config = dict(
    n_layer=12,
    d_model=64,
    n_head=2,
    n_kv_head=2,
    head_dim=32,
    d_mlp=192,
    vocab_size=8192,
    activation='swiglu',
    norm='layernorm',
    norm_place='pre',
    norm_eps=1e-06,
    positions='rope',
    rope_base=10000.0,
    rope_fraction=1.0,
    qk_norm=True,
    attn_scale=0.177,
    bias='all',
    tie_embeddings=False,
    parallel_block=False,
    init='uniform',
    init_std_qkv=0.0773,
    init_std_o=0.0,
    init_std_up=0.0773,
    init_std_down=0.0,
    optimizer='muon_variant',
    lr=0.0126,
    weight_decay=0.0082,
    lr_head=0.00693,
    warmup_steps=0,
    schedule='wsd',
    decay_fraction=0.9,
    decay_shape='linear',
    final_lr_fraction=0.05,
    batch_tokens=[8192, 16384, 24576],
    seq_len=384,
    doc_mask=True,
    train_tokens=133000000,
    steps=8698,
    dataset='wikipedia_en',
)
Each number is 500 + 50 x the weight over its row's rms, rounded and kept within 0 to 999. Layers, rows and columns count from 0. Numbers have three digits each. The size before them is the row's rms in percent of the matrix's.

# gate: layer 4 MLP gate, 192x64, rms 0.45, rows 155-191, columns 0-63
# up: layer 4 MLP up, 192x64, rms 0.463, rows 155-191, columns 0-63
# down: layer 4 MLP down (transposed), 192x64, rms 0.242, rows 155-191, columns 0-63
gate155 100:565572387470504520564498487402509536430507520537480561465510494507518547519549568449541418512475430577420461566542555491484524530484466480479468403483520562535611538447397489550512484548476580
up155 095:519421508500582483478479471493533472489465483482533512477501525478528565545428451548497597499543392418531446472532480591553566584433405532531524497522412571582406559476528528422449537529519524
down155 099:596492510487501581505495486498591452490545527548395529481481599605511506419543523438533438474466507566466471502550457444407451581391470483429533452513581453501517535539465514561538483512487452
gate156 100:446479463493503525539529494516488591509492512509471488525463502580508530554426509556490558462515592518528471424448474591424547557438428576467592469415524448562560418532486474426529438503575404
up156 094:386536439512481546561492525488483454443448608466532466510527419468552531555554491590543553459487527469542622410508482504468458528536451482439436488497422391514454504517437431512445507533548515
down156 092:547451474523570504475507472541568614527560438538489522513526436507452489406492619470425515526518434581479503534445517475502491494422442517554492448481585452414507472469599504488506551479541380
gate157 091:525445568555469477571483507507490513445447517524451417501492484487421433485568562468406486416521501568465487575522516566565457493584566471598546546533559404458579492399503554495485520493525551
up157 095:495397413453534423445545472583498434492429485560452541531597418547454494469460535556538539485510439498512484547471472595533551487404430582495553528495529569521472479496574515446427517476520556
down157 096:579594531477542540548480463453568587586497468478532487494410503482520497465561479411404478569398504436379529497512527479438513501520517423459535496554563478543482517531515564565550476485417475
gate158 109:559478455523522558482555524456550514578383448518540556463529526460514465517472507411526496462483467561495478519533580395466480468524551545477543500440580521613574473370476536435484497452552565
up158 103:394474494533550492469530468560529463482507533508477376486509481588627565473610506506418519486502519496454496473437551552474485578566488458521409380545445467522484438503560501544498504520550460
down158 109:492502522515537465516483482454528493447465464492362463490598437563496465484517491665402468522459569503463422518486516572546502594465507478572545466509440489430469491559550519577571476499502477
gate159 097:537509506473541559492556438424584427514515420473462562493471515413629434488510521565480579506474508544510483459590547519531518548464499492480555417559568580474485446543414463429432490445497464
up159 096:493437532555544480518506571425477457467471464437605527500431490455580464501577532578420592497532558575516404497557556487440516583458481453505497509418457541390508479484462492463529442512547532
down159 093:435475520536604516540420473451472474454538408549501457482487412491526477541548489432492547470529523589467412525539428545522535507484577493360535498568482531539462598438441510489452513535505580
gate160 106:522517388507525421422530510488472518592440552526542508514499520424455485537549528517399540547494413539471448519447527418476453463457518482511503536418513535539430524429618570412500438516528563
up160 101:572530523438575493506549504498550508583427478525513475495517519380512405537513534493461512586524541586472442448442423405505551444431542481529509510454595494554523458410532544505498412492430484
down160 098:481533550409543460570625484462471510522468530476543477433517551448494454491551477600427519649459510509424511478514426525518499515489585489535535563441576457520457471425490468504450524529408506
gate161 111:563455486421465520523558434416445498554498413526468569489550430529540523515531495492524404367514534547439520511443506436479543476555456489418526510509518600511622535535585509528440494533511489
up161 099:427456498544482456502582371551540501462525523392468474377497488421570581507529540576514404498485535502485499534525507402473554474514482626488476463439538511449513488540502524516497493530485419
down161 096:456481424552455461544423514499501401510588436535489477515528499614551480495577406562509562526565577529490498498505467416387578503488437563494562474429510553541481445505469529505527497494416486
gate162 102:470498431503465503477556473476553467541458493440525621500471457469390578526498584500517531492512553467445590504533498496462556478515454502462456475424497594502548578579588498479559556420475611
up162 108:492559553523560483452519526458455465561521495442459425496450477505401520533478578500461644501541475411543505450567492421375557483509544483456493564551523583476553446546551544429543483493495518
down162 108:626410590545503497537471525510388532438470538498494420562453434511433465556413453586462567506475462542503544502517451416494519499521480525465505496553584525510493435508567476565458417490543527
gate163 102:425467494505395567519522477525522453544568461511446496471572439491450369510454551510392496536582533429495504430473443445483468589515493539554529487466522565497524533441498469527478486619583487
up163 102:511597622547396534473453486453511551526517503546556496467475514378560434514383462545509523514489522493550531491392568391532533419568572502482479509554466485499486523544495512491468488504439518
down163 107:485557537509457430473482426532525514593497451514433515460452463536516458534482493507458491609544535534524534517510478377526490545519546568572475457528466527490425505546584493564418430468600372
gate164 114:521514446493496568453589548598533542467526468401529560540551555390459548573557429549464508546559567549484444477523466461523548496434452513504487516433500467538425461507530405447511514583476433
up164 100:557567479458469436526447457511502501602521496518451540486468585475447447510491576518481554489475385513412554519514563489539461455457485537409540486585414488510448634465535553541427497474489561
down164 101:535452471438513487509399525433517546531579496620420528460566534469519473534479428537583582408508480564438563531428549596508485539476566452449509460481495441455438551482502555471438477514494537
gate165 096:578453426510460524556567506472513524519488421485483500504421512555527512436531448472474497464570397566501443575526547546483494466548528475440558371566426540591572438460531496522518473561415485
up165 094:512490565524474508561501446527523535530491416537502521605504548571489564573463458568448449507563458465365511452470581503439455510477449464551456416477405550404560525462473539494497541554455533
down165 089:457396528481472457512524520475469414482566607451505535433440510469489532465499428503528537443500502575593468568614512528558544550426504508481479624441523479540417513539458531542450531515453552
gate166 089:464548544443451449478504512479421623624459386505495471425495526416463482474567458422524447488437546611521489506494476485472506526559533466527518503601518521500546451459500491534463570512556572
up166 100:514482555572563448514497507557445524457454582600557508556459449504489532464491422474423617468497461428489517589514560585446474485544503543490527529504467472475474536365517617477512488475528461
down166 102:489503509496519508585468449513556539428527536513558466546548465601456538507489517553432487514393397384461440533505510529513498467488555600598490425482496549460437501579435516463592455507468492
gate167 095:529376414508512481577527529502469518499416431521449491530489522540462457497501425512518562445528484558458424528421440483557488532516390516505501465579640544483571466520434516514499587500432511
up167 104:431531452567478496446405543495582541541499493533445498537424460465448598555605606488560537547416511485453465543545501532484560509483504503529400507522468583493466538588504551535464449492420481
down167 096:523455543479536520561536430487460483481503473490468518471540450472492422548371430517488554504601548554526542483458536457550529463460401494524491477417581493447584494428524486592475630480557483
gate168 101:516543554515535496507465447456471457535584594590457540466576493463486547560570515539437420449471524442485554584491546488570458491423527488516519517540444533550528504355483548490444447540533408
up168 093:521415515471536572538543555477486588430497460560516526538464498475488476491498615483536439546444560516573425534528551506543432572468504400547496580612497610488499432459496584468508505525514492
down168 094:493468425531397505465606544586552511475472438455496466502461557610542499461450534541510530491576525539444464459553425467506526498507485512416522446435497466389509537544579524478458535506472621
gate169 111:480462487579517518530525456488589573581432446488476551489536465454530436419490489578470561517544468492541521597515533459554367409559531497411489462527525501502519515506536576487527531438608457
up169 122:467500532503531460471401534445552488512500621518437521459573482454467606489610485442492517591491373514463553445459511468547561478545503538437480497468424394531463497530561535520501451474464509
down169 113:517529481627541529503469488491457502481549474487479494465628481373515517614489444580516453484511491495499539548416432548518417553520500443488467534487501509531527394504611464490529461423488554
gate170 099:428502459411447535528600459531449473478583494470562522468438464554465516442529528545463552431612479501490444590449439489447505480506534541481531557540566491496523584507507609487501423411554461
up170 108:497497554478469458497527475475374555570568510468574510485436499467505457535534423496508514422470599565468465471471528514517502432483575495479636576536469451474549482432433610501570491533553466
down170 099:554463479453411488496526475497540512454614503581547474558476455571467460459500536526537546483529503486588419531422419551571476476385529473519501471478517473400528486565464557548439523589441556
gate171 110:601465423444472450549493431450548473549491609496494588486435420448559483534549471518467516492417488544526613574528521533514501513488508508464554612445499542453571473453562506451549458480546453
up171 106:473549526522414563543466567496412624556460503549551556499516498470419441442508494433575468569484428428528565554478491558541480448454470573430500561493476522459487407497522463529565467466457559
down171 109:393504442368456531499463518520546531509526494512539528397546573507429581500525534563455490522482516477543463545539457415551572480524509525429530521473468537557535460462456412507618506396506516
gate172 105:487512600426448484576375432514605538528495552556456465527389540442499492518565527448400500550520529511491464479433506511594491496482475476518511510452456499524587424523496486437505469439542580
up172 117:524408562499534581490479382453544427503370540550475460551489592507533463514497441502390505529501540436520490459522602475542545529467424474520415538525465537477529571546491481459517553559492523
down172 111:594444594493539483552459453516484503417517521456428495475500539610569503489447467516485494501441451506539489424448556537438488525525468515481488471594591512461495529514546429416406571544614483
gate173 093:521500559473565472519538540568541540484470395431515443500543519600558449531565539517495516510491423521466481564455378498531478571518511552535492445511366443575501503527431511422501441571492447
up173 087:478542621509545614480402430547515487494506501525517451572508410535473503487489496424571528555420468502503398534480459492524444515426577520494452519426579523605529453508516432482495510497525568
down173 087:448495432496496392544500482468468490483500527574483506526531499444576407461524439488465456471580561539467538542536552459508504439599505511496674551510425495433473515555568475492474446518408526
gate174 096:473495442525525571503420439548577479490499532531532515471460400525459509584463556461472530576480516476473418524593481530462464621555462538595491480531419476424450456527435465429457415475489476
up174 108:525455430423437524504440582509496549512488431519633502464441427490467466540510500459420505571491586557557521575499492448485427450570473541460458433519459450492484635501542516475489431510530534
down174 105:509527483516478450543568573554509536477423431610598545467498404512468500518516498418471425536475535481495527438527473540525525443609453501501484404576510532450580572484540501414505485441428471
gate175 104:479450459511496557426473513471564488495506487530542610383441606542571458469449478461504483463440523455478509513385524598464466456519519518565425515471540561542459511480579583442585473474480506
up175 099:483499529559415572544435520583511513472493558531514587488454486528489535506502403494452446520489487472457517567467498524531583475624425502471499422460545542518499516560400450505392482509373527
down175 096:469528465523404556479519511471386474533502417505537426473502472539393507427478441500475462533611482421490518502536557442523654432480489516501512509480520517523512523482576563537508509496565609
gate176 094:525507451478434503397509486521556506619516590483413477585494605525462509472402469526545463569477415533497528429459504533504561487468446520528433432539451555487463514585519531534414487527563517
up176 086:525497514423503540421469499486547528562528541465446469503455603505489537496393449574518438531509437526538558413482545509405523457439486493546415410499489517541495565580527507559414563560542568
down176 083:450467556608582463499521510424532531427537481515555436498584409543588478592474476534509499472431538480597443524505447505579528458504508474482500544504531450545437490389476514469468452487490392
gate177 096:530556447534593471585423524575494543522416520442485438543504470438542484449524512532401489429442502550456458484510570501468493599369568535436506499500474446555500509442555551441576501499523510
up177 098:385569515506487528498492474560469426378536467523585590456542502488510503514470450550530560583541495406461592446505532438512457470522469507458435547496516528605492514502502492587389458495506488
down177 099:530483549524543483486534506547527584463452490488457503514430445582435469520559557474374437411464514523572497532510486480485559595532397463447483457500493584409485487506468627462542462546541510
gate178 089:551480484580471477491436597487566419545520613517417525534536513438453402510477491508567446462601542500518543452518479534461421530466396531438533592494502455492496573554552512423499481487494521
up178 099:502511497424548537475586555501424468453469470477533535513565437501507492528540563559492485470474366439573397615500471449533527538494524454492583485563388489543565489477463459577540481539523459
down178 097:474464465472548534558439460542479414484582520534453469464500480563427521541543438570487451454459558467403489631531555454437465581568464531523504576536544474467516513521495557511396512517425565
gate179 112:466469389455448561543508548598494510414582511439493519516526471476428508502573479524543441565486493580618468474526445485509520540580460468556475536579488433490515446560507410509569430448527502
up179 108:569521519419459397570411450474521477564462442505492505528559467572536465520503502486494491546498600505376415524542582503534471483444497503487564522531404487539496505531592502467454428443588463
down179 117:536506546440507452491409483463457514515508374479472558513531440492503426540565536521628491455493559493447456587546555598558480474430583469496488480489381564532511467566491502494544498565476533
gate180 106:647446541474533504600501496453466564516426512510545553448474518423441429522542454470434478534529520547508409521450424551556461436507499511537513548546586520508535413440543471449537537416505528
up180 113:439467483536419523482524526501502426564496608571373499485500410583555423500509486478473572507512481412541529551597578561491523534489466547452480500529457478546404481545578421519484484476502476
down180 111:507532402500495600489555458534465519378468468554491413446540485598440473398476551557488524490446486478587537464501413507509512554529565499482486533541482537501527473564555461465533435488553384
gate181 106:418505488551504450517479558573532545544432466501581559516593590438512487562441397389449467511570544530578531460462527502507484508496481415494495590508517492442497529474515475512615437485440482
up181 109:400491386544434466517466471451579479502469460504510509462511568461486492587475463451489518473530545493594576476421511473564500465564499445566560595484505410429583442523528563458582492503468474
down181 109:476489499565484425431524547504559562637468460509601508463500549488584558551500465378481535499484512518550629501460476525484508493518450503474471500448537466399483545496448480381543498496476443
gate182 100:497513462460435453469572485562475487641448548495462547428388508580554415483474550441510534416467456487553407434482425500480516532492439495503479479459486526545498454476534628519542514481550523
up182 091:568480571508552534480446487432467487402528525448430551608494558529419583488480470572511447482435534520511445538483535588562536530516565497536493567536491497465495489533503432468467619525440606
down182 102:537418477554562542473490545461498459458533464526507481514537504386441544512481429532485439470526553498491566529471503506434433529492570449467542483567526512535590457511473399543500332565551578
gate183 113:497485537362489588501461505605488555472473390419556534521495450530533529555492536462505492498534461559439474490545493420444480575436433544523540518455481607494512532471491520629515479546527461
up183 098:570510502424449550494458531541445524560439446504478483568516542494454471449406612443505437564405494486407466459509544539549513565401520495558473506479489562502546513580489466512430483619493475
down183 100:479475543574498461481495516392443509473492590574553562517498527534557483593416551510537448511529504439496546487554556490412415428473467522564516464438562487443409432521585407451522508492510478
gate184 100:531446513499427477557406539459604504471454481477485565581479411450453419538528543523525581451395518552499465590467458535547530508455525540410497542484554590503591506539480478485452557514541535
up184 096:542505545408575465550473529499479523525508415485524541563467454468456554633442510419487515522542476499613479463506428552458457572448500536541465594526551496354477495573499526491501512525483453
down184 099:515545572515517458435576549477489491444496499497525402482575559490575457368537496510493489458526493405450547495603558497522506509461488460467514522547482461553540512553613480460382402486532466
gate185 098:511494485491533562528510482484587451515518417467430493467585553487465460531478458451505584482572571445491405450417457495547410556427525533526546511531450513487415659544427474480517506512477517
up185 101:583478461454493552482496581506498505463501504453450534556534462440380444488520498520513593422527493455473444425634573534524528482460513549479499493520424633466429532503484525532522487525575424
down185 094:483469543542603519554489407551574539456572520593499401476543498440454493479441535554479395490455517483478551489530553399456560496451544521475474478444560527494500497477496545587364509509490527
gate186 104:481544479597523481473510509457508487484501573490535555446444490530546480458584418563427437530447521577431485543522494570551536543468619578502525477462407442535386513487531421542528472489555557
up186 085:494464431501519478427557482467554485533497536488431614464487412542542461527575491442466521372576531567502470523496484600505515537564571557418484491444455484522513453487443530389518473584494476
down186 101:466544490612494478496525521573515520515491588535555522428477508530485508422583443574462507528432419488428516525544481510548536512443538497501444433495352470473382520450504454594509462488530554
gate187 115:460475585519589488489524456470557455553491502562516527560559533523485412516476558465378489544560411470462511442498523494542454549511522493555453471534504546478483570568374445397525435495534581
up187 098:512562476455431480548458539497575432575502500372478468455519489471470469594499506446518524446488568512525487563450529504516544453470493641427561530481568374533493464492598489538555497465531500
down187 105:510436551469526490489505453481479531551497540496550559544563484446545375563405558450463476511595484454507539425504506562494506545567504509596420511507527531510535529480405352473454508490421510
gate188 102:490439519479496517391414570487499530513504457487495481614599551507507511471476478498542533478522449441416478484529634524421563530419509546513455564483507553392509490441539483454607484538521490
up188 091:585510485488608544423458443536581404523532470473458549496570516507540472517483429454499534571583426476549492495563518546412509455381458516478423496466571523546480510446541487477520511536395511
down188 098:482518422531435447533554490473583532532534512559549507465490426505470502529464532490477494535468546532541471512458406459633495526558554486411499369483512443582510488493521506554368586451525498
gate189 100:509538468612547483521497376451581442529408577489457467581517487470486579525451459541464550463491471439522472580464555412467440488472488553466532494468484452581440505459494510460556522609499452
up189 104:473474552507434533506588449562415634482582485521546433467489524468511470516549391539482449550625548521548464501538476579459515542531544499540476540482497445502462544540417534576526461500509422
down189 105:410513427480517535470553522490495455503542460457429515452483455555455538583459417454587545471438428448505474551598504447490534500546571557570480544428480479509457580452507455500492552606559424
gate190 106:415519519556459494446502425556530560465580538532377523518551580454485558491559471525469547436500445559454468484585571478624520416406449481522545550464512462487545491482539507503520446497429483
up190 108:555480500475474469473384616517516510526517419516486501519532608487473526542570497451485532471552581481606508490538580486593440509448478466595552520471463476475510494478560493437560431563420435
down190 102:499546462436478503484505585548507474549522507465558517510501404504553496514544577567485579509491460531452583450489541522538489458464406472553463394417512603436516487473501572384529409518466438
gate191 103:419527507484430487540535468501457439437483536499461445517382470610525496455477439448576483491410525558557509512472562494465541459484471543504470520500523592410585455519569397509547420555528531
up191 100:474448484417490557530624488366578540527585522506529487393507453524559516478524440444561383494563486502447528484398468472439597517563483531471485506531489531507496526523483491528477494482564457
down191 091:452551572510457501527431383561433381521535560501455473582579529495480466536549512544498552456456575555535474432491462522527480538406540542442499519443600501503523482471475443429527430500516573